{
  "activation": "gelu",
  "norm": "layernorm",
  "norm_eps": 1e-05,
  "qk_norm": false,
  "lr_head": 0.0075,
  "warmup_steps": 200,
  "schedule": "wsd",
  "train_tokens": 899800000
}
Each number is 50 + 15 x the weight over the matrix's rms, rounded and kept within 0 to 99. Layers, rows and columns count from 0.

# layer 3 MLP up, 1536x384, rms 0.204, rows 208-218, columns 128-191
59 52 17 41 65 72 54 91 42 73 69 28 50 53 68 49 62 50 85 40 30 69 81 65 66 49 69 65 63 31 47 19 26 57 59 55 67 77 53 71 72 67 50 65 17 59 55 46 47 53 31 49 51 69 35 62 48 72 59 75 31 51 48 27
27 65 58 62 43 68 43 76 57 56 42 31 42 73 65 38 62 60 75 38 54 57 68 85 46 23 31 62 31 66 40 73 55 88 81 51 53 38 45 58 62 52 26 51 60 56 73 56 56 57 28 44 77 02 63 69 29 47 82 79 47 72 50 69
41 24 57 49 23 83 50 33 46 43 10 47 70 52 26 48 46 37 61 59 72 52 45 48 37 70 67 36 71 55 54 50 50 39 43 38 29 60 58 36 91 60 51 51 38 39 37 39 27 53 60 55 82 29 37 50 50 08 42 65 43 53 46 48
41 53 41 73 41 65 53 46 80 74 32 51 89 55 74 67 24 48 58 42 23 51 47 45 38 46 66 45 42 68 57 57 57 30 39 56 59 58 26 41 34 42 66 39 56 68 45 59 53 48 73 52 69 37 50 69 28 76 60 58 61 68 40 53
45 40 32 41 71 63 59 90 41 21 41 49 82 83 44 39 60 48 41 55 72 56 54 57 23 57 62 45 63 37 42 71 47 64 51 52 42 39 28 45 69 65 50 63 41 78 48 41 49 43 69 56 45 72 67 45 46 39 48 58 92 60 39 37
68 28 54 30 03 47 59 55 53 57 24 63 63 70 43 13 24 70 42 69 65 52 82 51 18 54 35 35 65 56 52 60 73 59 86 28 72 43 61 44 49 66 58 49 55 59 47 74 49 80 63 94 61 60 54 46 53 26 61 54 85 34 01 25
66 61 64 45 74 57 43 53 35 47 98 55 64 41 56 37 51 37 66 76 49 40 62 51 45 36 44 41 28 96 32 61 32 51 28 22 51 36 35 42 52 45 36 81 27 23 42 69 79 80 60 45 64 67 39 61 45 42 56 34 67 64 39 60
55 45 58 38 51 72 23 56 48 59 30 52 55 55 61 33 38 46 50 43 53 64 70 25 56 24 55 74 86 82 62 53 37 46 86 58 55 37 23 59 38 49 87 62 47 28 39 21 47 41 58 45 63 40 37 71 60 56 54 56 48 61 50 44
36 55 56 56 67 38 37 51 51 35 52 68 59 51 41 31 58 43 59 70 37 50 47 59 47 40 62 43 63 53 41 56 65 69 52 31 51 44 41 47 41 58 15 33 59 30 53 63 43 57 43 44 51 33 39 07 56 42 67 53 63 62 40 54
68 39 62 21 47 60 47 66 25 47 17 64 86 73 64 46 27 61 29 44 29 49 51 22 56 47 75 38 65 60 49 45 54 56 31 68 55 52 60 39 46 32 58 46 34 62 39 43 55 57 70 69 39 27 32 60 55 42 33 43 25 61 53 25
57 20 69 61 44 55 54 48 71 35 47 36 58 39 43 58 59 53 42 43 47 60 54 36 46 60 45 58 35 58 61 50 21 29 18 24 62 26 40 49 49 61 67 44 32 29 36 74 44 65 57 49 24 57 40 17 61 51 67 40 55 30 47 48
# layer 3 MLP down (transposed), 1536x384, rms 0.259, rows 208-218, columns 128-191
69 59 43 58 60 63 56 38 82 37 55 39 74 51 43 49 58 51 60 43 69 56 34 32 74 38 33 78 58 55 74 36 37 41 51 66 28 44 46 74 55 37 71 60 40 46 52 35 48 70 29 47 44 30 81 39 42 51 61 58 83 51 58 36
70 82 46 49 80 58 49 40 54 36 33 39 19 59 52 46 38 44 65 48 57 50 51 38 57 81 75 67 29 37 48 27 41 40 54 47 33 54 67 49 44 35 25 37 59 26 40 39 39 50 60 52 51 50 18 65 66 34 62 45 52 38 36 43
59 47 66 67 31 72 52 47 74 50 54 61 48 39 71 67 50 58 61 40 26 57 54 91 29 49 64 51 49 41 65 33 36 35 47 26 63 59 45 69 42 55 62 20 52 58 66 56 87 50 65 77 43 34 32 33 47 46 52 51 44 37 52 57
49 48 68 26 27 43 44 14 46 54 41 48 27 55 48 44 70 62 64 32 46 53 48 60 54 38 51 61 58 30 53 45 49 20 34 61 57 47 55 56 44 56 47 42 20 24 86 45 40 29 43 32 52 48 69 35 48 46 48 53 43 30 66 37
35 61 42 53 47 53 43 58 33 28 45 42 60 66 60 56 49 50 54 67 57 49 33 53 66 48 48 75 72 41 49 63 88 55 67 29 52 41 47 39 84 68 48 40 85 56 74 67 65 71 52 42 18 62 95 47 73 45 45 38 48 64 66 47
57 46 47 56 34 60 55 60 60 35 58 29 47 59 29 60 42 80 54 57 30 26 70 49 35 53 55 58 23 79 76 46 99 69 64 48 59 20 27 46 56 55 43 30 31 38 64 46 42 75 61 68 58 49 66 55 45 29 37 80 12 64 38 77
24 63 66 60 50 69 39 24 56 59 32 72 29 49 75 58 74 78 49 64 75 34 33 52 36 83 54 66 54 24 43 22 29 55 73 28 41 36 43 75 26 38 47 56 40 56 46 34 35 70 43 70 71 83 39 42 35 22 46 44 48 42 61 56
37 53 44 32 44 41 70 49 38 49 31 32 40 53 55 48 40 39 37 50 69 34 34 26 54 27 48 40 55 40 65 46 77 66 45 37 56 64 39 57 50 45 41 28 28 51 50 64 79 70 44 47 68 50 22 49 05 65 41 38 25 40 45 70
50 39 16 12 45 41 48 64 47 39 51 47 34 53 27 61 46 38 41 60 60 49 47 60 43 49 51 35 49 39 56 75 51 37 68 44 43 44 58 51 43 27 89 47 64 39 34 54 43 60 65 61 39 51 36 82 56 58 27 42 55 58 52 45
37 50 45 54 70 40 40 64 55 65 54 48 13 53 71 54 58 60 53 54 78 19 28 39 54 60 35 49 51 43 56 57 60 55 47 34 47 55 28 63 40 43 34 39 44 48 41 50 76 35 38 40 39 68 65 38 26 66 82 61 52 22 25 52
47 73 56 43 58 68 77 52 08 53 36 49 33 56 42 57 36 45 51 44 55 38 46 39 50 56 58 54 53 72 35 40 70 75 66 24 22 66 62 27 38 57 20 49 58 66 58 38 47 57 47 55 41 25 60 43 26 48 49 19 36 52 40 27